Each number is 128 + 24 x the weight over its row's rms, rounded and kept within 0 to 255. Layers, rows and columns count from 0. Numbers have three digits each. The size before them is the row's rms in percent of the matrix's.

# layer 5 MLP down (transposed), 1536x384, rms 0.0567, rows 831-856, columns 128-255
097:128108116143127163125145139100147095132099158160121127127103119124097136155185130139135133131095080110106127164101119153186128131132143109161102135140123136137137160147171074123132160113127097160111123101147163168114110152148127167116151136121121107112149145140114153149135133126133132138090182123117145147160128133177119113153113163112147081121113141155141142109132093133133135098099
106:099110084108154107157127115124142122148104158128130120130112134106145138117114137164132136091134130159105095112125159129157139093126098173090096109157120143143120111132136104144160101101149118116133092131114126093158157144112183164131127089103123117090160112093138107205093112104096138113124170135147132125147152097096110104135134141145132100166112115129102123101145132118157075111073
092:179126123129148130148130113153139121092141126123104143155142139134129119069159122086167135090131101120105102157132098091138161104154103144117131110115097116185136150148138125128135136123133154128141131117136163147156155163126095125091113152122160112107122148166137110126113117125152116128116176095092174105106146115084136129169145150131088123117134107137095149091108114152116151130130
110:109154085187138089122110118127155121101123164090162119111125142143164176096107157178155144123108131139125114146153114112135146140126114138116104146083153123146169124093155127118090103132142129151106152121129130128082119134160107107107125103138093127099156174116141160090149122084122091130147139116125144120136095108105109148107107165146117143104128156145123099123145088131144138174122
110:124105131118176106122092107111138104098126138142130117159134096126096148115136129112153113150093115122146148099107069116130074132124111057099150064111139131167109159114059142153115118101136166104149153114141150136149103142137154116165158151139088109129121115121110176100132125174151138135166124099090136117106132128102099109101100103130161155105112135144138129124133124160100124109129
098:171104121133135097125148132094153111119113121116087140134104145155140140089130142119123135136123158130135092119189154148114129121138093125139132094112155136084117180089166148135095118107108165172104128128090163148161119104114152177170159133147131132141116145149145075134171145126175120097070096128104132130132142124106111168129137179146108177138092111118114147113124143147078135119137
094:135129165113155119142137119163126103107158158125137110151116136123120139111132159135180168104088103094110153112114112125113134100129167103163151076149100088146149173103117127174141192126151159142128120166161123175118128155140156130175116162151118094121151110149171121118133143133110153169061120125121139150104175126112162145098104137138160102126114119120163210150126110091142113137114
101:154158112113139168123117123163149096155136130154171136149161099175106117120138137112124157120128103125145136102145122146127112119068132132123094140136150172142118127112101137126149141136104199118110121093171119103145141099073106151144124077137164096134128165073126155133137187111138145158127141134161145142085113110178122088120107123158130158093134134064141134096153143170106146153120
091:141119114139091158155153151184135143086138077133148129103119125086149136109107117125087113120090078119136145144149126165153158123142113104169126126119156102209149118161118126085150136124129150145136115156127128138128148114092102107133135148159147106102107156157136119174095121102143141109150152124132119157167142132129116164177126065140140121137154101151160127108125123145142097111116
102:129150131085136115148128137087143174121117119089154108144108143122141141147157133144114093099154110111139107133152133128093146150096107113172133151154105119100119152131143163061075093153161134119121112141100156128118107153154099155125127138136120083082127093162214139122111148122112134125159105150196158164128138132130136125123098118101132134141122129100158112111096161123122144148121
104:135128102143119105095126111117103121150160139177112113137158110138157142158072170112123131117140191107102098107135111145171153122126098115128094120160111158084134094114149164091156111110141097079119149079118135100108117103165144159133110102144116127113132139146122146132139121131158102129104105110135131125122160134093128121129150126118106129157136104150102113133161107142144114143158
114:153131176141116109138128108110136149119120146130148099125099106101149082077135125099134156134107110093077138129113146151168146116107131142122041150101139087137127109117153155141138133116130098114134147129142145111099113105119121156105118106139138110115076095104141099137135094152138155171155120153138162088109176131127112101135124140158094126153121143123113081143158171152090085095076
099:145160112124153147145123127124118172116140149115097139121150117119127124134156157143133122151094097121133122103076103103161110136136171147166133077142103158168129111112143155101113102152175134142148135106148139119159129124160113130064149142136085149125146166164117137153134116127109145136115120110118144096120159068160143117083089129130119122106142094141088119140121086122129133139136
088:061113108089154142140101119152115129134111110137124136093137135124151129127122143075141133118067172110132119134139124148127118086133094119138166096149121169111131108161154149120159088125186138087140130152125130132137132105099137163125121100100138145056113087102114142150108148094104141138137101142133125111142109140133127125182132098126119111121169128115153138157129141112117092141147
110:144104114173141113106128129101152155089078160145104141118105106148104079149152127094095076117131126109151067114120134121112110103113144142139134146139129135123095143155163123163124119133111109104115145118134159159163093137129110142095157136147133138143144121048155110156171123122139174156083113137146128101169126130125135108128114148122140155139109129142124117133107101125138126150115
098:150132127136109119140121133085163090117114125126109149145100111146109096124130090131142109104140149137116126070104113139157092099108108114130112157144105103144080133079159092097136081136169142124103142187156126132095177104137140100137163116129120152166153137129104097123080126088170134122104124121108141092117114129092098146159083075132114132123154112142176107130142121136161136142103
099:127159100159106113181119115096120145109112146086125147148126187175152197113116114125113167115108130102108144081133061117118114105126123155119131126086102161112166114124134118090144123098134144105086140152129175149131088105108111096101097153169111139116099140154124173168128154115132137146153136107109133155137161118082073077133150159066156128137099173134134134068120124118154152120110
101:100153113125109121112102137140129182140125135120091123152130115079150125080116112110139108139140128127129121149159132108141132134148147136122147072121143133117064109123128080118156110104135125144148152111132141103114117170132106113154146168100127131071169127143142118132127109107113114163116175107153136159108183126146097113113134165109148109124141125110152141091122147074185138116122
095:089143127140096151109125145168109090118139133124128168122113082131117127127109120128100135144107088108127114168101098160107130114080118164176130084104116158131146107167070127085126116114163151104126168144120159131118126127114120134141115134115156092099179173099113122107120105126133128146144097152136142160102142109134091117121138146156088115135152143113181095118104126130116117106097
095:131141069086155127122106197105114141129096102142148102126132133139117112108128119118148103107156144106123126136143103155112111159127107110142125194097083142132180125148146122083160140131139163121115192102119129115105099140139122116099162117118111097147108067106130138128145114168104144136123124142106131163148199160128161153161171144131125131120109142127122110075109134117163093103125
095:157102130099176106130135065118128113167106145142139151148151070142149105142135115154109102133124102103115082081111089117129138141160156137125164167096145131124126130147135161133107101172147100082117128155116146098139191101107141155127146132117086139150170169131151124165122108119118107174125108127058168134135127151122130105109105147125152151128128135097148142126164118125132155132148
099:168117133164079128112127150085152138109140141190139062118128117190155176149141135086094098095143138126161137090157102120125106112099119148109111133145125120112094127146120121153066162126178151123134146078110129117151139112085136116114116138155125160096138081112177160115153160122130134115113135153148151148097133130164143152136106155124132128107144152114143106120170127113133128140163
092:136165139095136185065143151111083170131147102120120152115083134114114126140154149102163138133078094124113134081127120145144137127137104134073130133088101092135128105105129137128134082147145147113126089128115165144107127150122121135148127094101061150132095099117155163126133138138099165167078125113118104148143132136124158111112099125168096135117166101099117120164136104177140133134147
099:162148168185112117089159098127161109118128138110137135170137128138173129131116145154143131128133182119101152088179137165113158131113143105156139118146110159119133172140095127086141076124153145128150115095090166132143143181146150120133143164120157136154120098072113120144133128098140137125166130167136124130117087119133102084180108145090139162123116156138149163108119154100114123142134
095:134079156117158141152125126133149171147138144131139134142117113143136143119130152123150149158111139155099201150178106136162083124131102146159130129112076104085145095095137142105156143131106145119154120133143161116104106121129095162124092140170155123111176109131085106083166162093081112090151120119147120108116138111107128148184114162133139103154120148136076176108125111112141140112107
113:114115139162127111113128137159149084120146149093105121101151161119060106124161150101116111153058149133165084168143098136105117146093103133124115142118107117104134106116137117134111139104127191153098154148094108129171108103128131087149128112130106154149161150108143148129148171088131120133119121125133148131141116123108160076093126101159168116105128085109142154085140118122111136130156
# layer 5 MLP up, 1536x384, rms 0.116, rows 832-856, columns 128-255
108:140127150143162125120150173104113115107150118138118149141127138125140129084108122129157124139133134133121110135113108123099114127120136142140133134076149126099136141083100078092103107135134105140138147107098111111118069164129119129155134137106141112166104157128149143127171119163118115118136142115106154120108157168137135140130174147146114179113108124100054136150100124126115119156170
095:110126162103138144118139111133084128147089123168192141090130109114104130123115086156134129142096159118122095105118126149085162096120105104112141093112165141116107153165141113120150137167163143168118136145125107124153094091131195123142159125159135107116125146115114140107108131102116093130142226136144158132112100095147172185138143101102138141135101124135195113105146115108148102153132
114:139106126101119146104176123123104133095159103115125104118148089123120126097132094135127104151181129129101146125077148114132104124150119094110121152160118125162108107125136121159134108117161130124140163118112119101128104148092115162170130132093123139104104149127130075106163109129109150124099130139149108115160105146105120171176105115114135146113114121151140133073137119116114137124174
109:160162110118117141148111119133127132140141141179115157111097164151097153162133140113097137130114103138099127128118122109123194130132113144139119118134119140105101140131156132151160111125113130147141095155129110138120114116102098118089122144168105167170155143099122093121090137144094087157120129124149088149139120105174137095109128107141109153087131127170107121133125103153130152128110
096:145141093100147113119111122114112153138115134096125140106137123139095151092136114119101126125129177130151162120179150162164121093155118147125136083096128166160147130094123101145103151081108112126133087140116117112073137126133103161062173133160164148121090175117148130136152110125144122132096119142118171104117126113108143164112189102145109172137077148169133091107103182146099164147089
097:126120110096114130139112140106123145139076140138119141123150205151096117166130124131114096109134117136121140114105130148138127106107141103112154174125142118132123100118156175136171142158152126120126112132136144161116138069108097097103097101143091149138136115147110130141123135140132133090126156142141177117133113115129125133153148147130108133173109137135097061185143075085116149102140
102:149155110109085127148112137092100125159089100125174131100113135126142151154177133139154137128122075122111130193079116133136097061084133116169147165132145138080106135139141099124117138151155107140107105128123126150082163102106126114128150118116138133120094119133127118147080176121159114111153148154145133121111149137129140093122167205146143144142132133112114138139111112122152113170113
090:140160071115116131147116095169123094169118126107119098149158114134128122119124114109131146154149110107140126151120122122101120129151136132114102137082158121123120122121108109072109145150146125158132128131139127177164086112137108144122100128131188068145078195145134131104124112131092161107140126121133131125119109138099142140106122171108118143144126148116112077149094124112108095145145
105:148153148130154108132110102109115152125097158111150130148159167110152105156173091101115148130155116107143107127153135130141165130139112141135161112164133112107118146109133146185141129143087090113101123137126149146161121141126096135096114119160121142130096103148132135142151116131158097132174111114143103091104156120151112100101097126106110138130123140115142138122118166130156153080089
103:159124133153129128092055089102130157129127084153159130149144123170180149119095149141107150147140146099210138169137146120175168140115125112099131095148170110077079118093058140111118093135100094105127117135102117152112105113132136131199108159138172094108119142162093137131130142128162100152139156145155156140077140092115128146098137148100119119142107147151121136131124116121107102154085
107:108135104153100120119127126148124144162096139121121086106102095129121164086108158123147117148091142141143107118150187124119098139116125097163111102152149145154147121115117132146133079108103131127128130156159127092131138145170126159123139128123111128100146159112120120155173137157084136137125108129116122103132152081135152093075144146147135207123115133120134109146135128145106149136137
101:075133075148126145155120129118086145138101134137108095142126104163142107138130116133124112124098095157133153149093142127090163088115128162151151075140103139163093118138125088132148174140118098120129108119086122106115143175132158131150131110115118090158132110126113141126128094141158119107152125136128142136092160152126124094104142124149080128145181104163142088113107100118140138146117
092:179122107118181100114134140101130164139126114143139130142136124136135134112134157103119169143141143147136141134162174141181119154098113134123121142128124135144113124129138134094090170143140119125131153173156089105137113098141172112154129099152120126135135165122138179135160129117096159117147147181121134144049101121141110109160156131103134134131087106118146140145144126143108089125127
106:112154103089171169106145125150126155148123130126135154166087127140086110133132124128117108158146092123151126119141107152110126144115121124108135133137126087128114160145161163131126114110130150138178100118169142163154150125138097134143150140096140129108103119114130123142129146134163166109141157156176123093146089164129105129107068132156131122151139113134131135148119100122126163120093
106:125151102157115142102160128138108164139179097111154082108132125123121117142099148163129162137141150133133118095170151093146163092082121115135117136103157119128140100150103132140126171125145130152143073132099087112137129156125135113139117115126151144105112113174129095142179095106156110094143090137093145139107146156138118079114141127139135113115136134105142114141121146168092128149121
099:131110166145115107140111116139109131074137095150113142126095128125151099104109122170117138154154172114123170147134138115148106120144151155146162123121115145127125142136181134103135132124086131166183088105147122096139126095127096116106128144149146102110113151131113086113092150097164156090153148133100163141121093112090134145164146128132121127123137135084154153107128125107114111108132
101:113113118116110126148152117149136145158116143121177145079118143181146132155118183141155109129134120109150138103123127159121133139119125161159147086102133094108128119139150146139149141112137106088112083143118129107172155138135113148133159102132129088161095156138132163115122156129109161143154155162124106128113158133114139111189169140131118098139099140140151159147108121158143145133148
097:123121111156159167133152129116173106095100075130113156088114104111105098130110110164117102139134145113159135128114137104161137091124135115128151185122166070126146095123135092108137158151125143177103147149114138132138106128138198118145158178119113109134155094147125181134103102140109160102121141113134128113116088085165131144076126142122146110158133110117141127184093132135138146116168
098:118116082095160128150120131120090154147133124152163116108136079121123149121099123123105120188117117141099162134111099138155157164122157118117097148102124158148145079141148154147124167137087146166144135160147129097118118151107144154107114103163154095127130107106110120139137088155106155134136150089112142107110093092107145146143113144162114131129130089067118143145111154141181111145130
095:094165115118126176101119123127114146145142091122092146077129101099125118130107146092124136141108144147163170112171167155134104093112088103129073078141144154143167176105097119163127098137166143162108159115139101158117095131132086099156131115115148103145141087130083155134128125102153165097164110118173105101133148059123100129145101116102086165149106128122117084147105141120146093102133
102:100112083126144085119066105121113105113106089104175141117130143120166089119123117165152114140147111102128121119108088161104143129112153131156114123120156124115142110106090165117157152119185128142101093143138139152120172120122096138116097112096162115116107110125096142150109115114127154149124153126151152091121139112145131097167115095115109142123098182118107135165122128112079158095085
092:162137115131127121135117104159169095142106175116121138110161086142154133133131091154109165124094131106062132149106088143059148144081142101133118099107161135118098070119141139160112120161100143121118144125165116148132126138108152086127137144082149138123132146138120121089140137164186144085141125132115127150190148088126144132131114121109104136163086127155103151144134113129144133137096
100:094125125104127141110124121109144119091156093150137079096123109116099120142117109150098127094083150132129139133091154131174164137137150139105106107157117109138099148116132134114143153159142107166124102187130142128155122134133122144101166120116139138135127200116117151148116123122097157158100115127093179104108141095116172146120137132119127154151128159092124107141124131109130157108118
097:118122094102130103180110131146075136133127149112171140127119146095137156089091139160119162118100157141144112087105120107143110102097137126166133111138148187138122151126089150123138124201167094127127148164114146158151129103121097142134113098166149144140143120123133128133147129134099112126117161104126126143099132137095129100118141128099118141178147141106092101124127122129103107125110
109:138088180114167123114103140153107152090100165117110149144117127102086089147150130139099090116096134136114104177125140113146145085158119139102211131124135159107102091122106123086153110120123065111152151104152096086143148112118171126117123150168129132164114139128183113122135136102128122122126145125152129131143130147134102126113126106121097149133143139148171072126144162144168106134134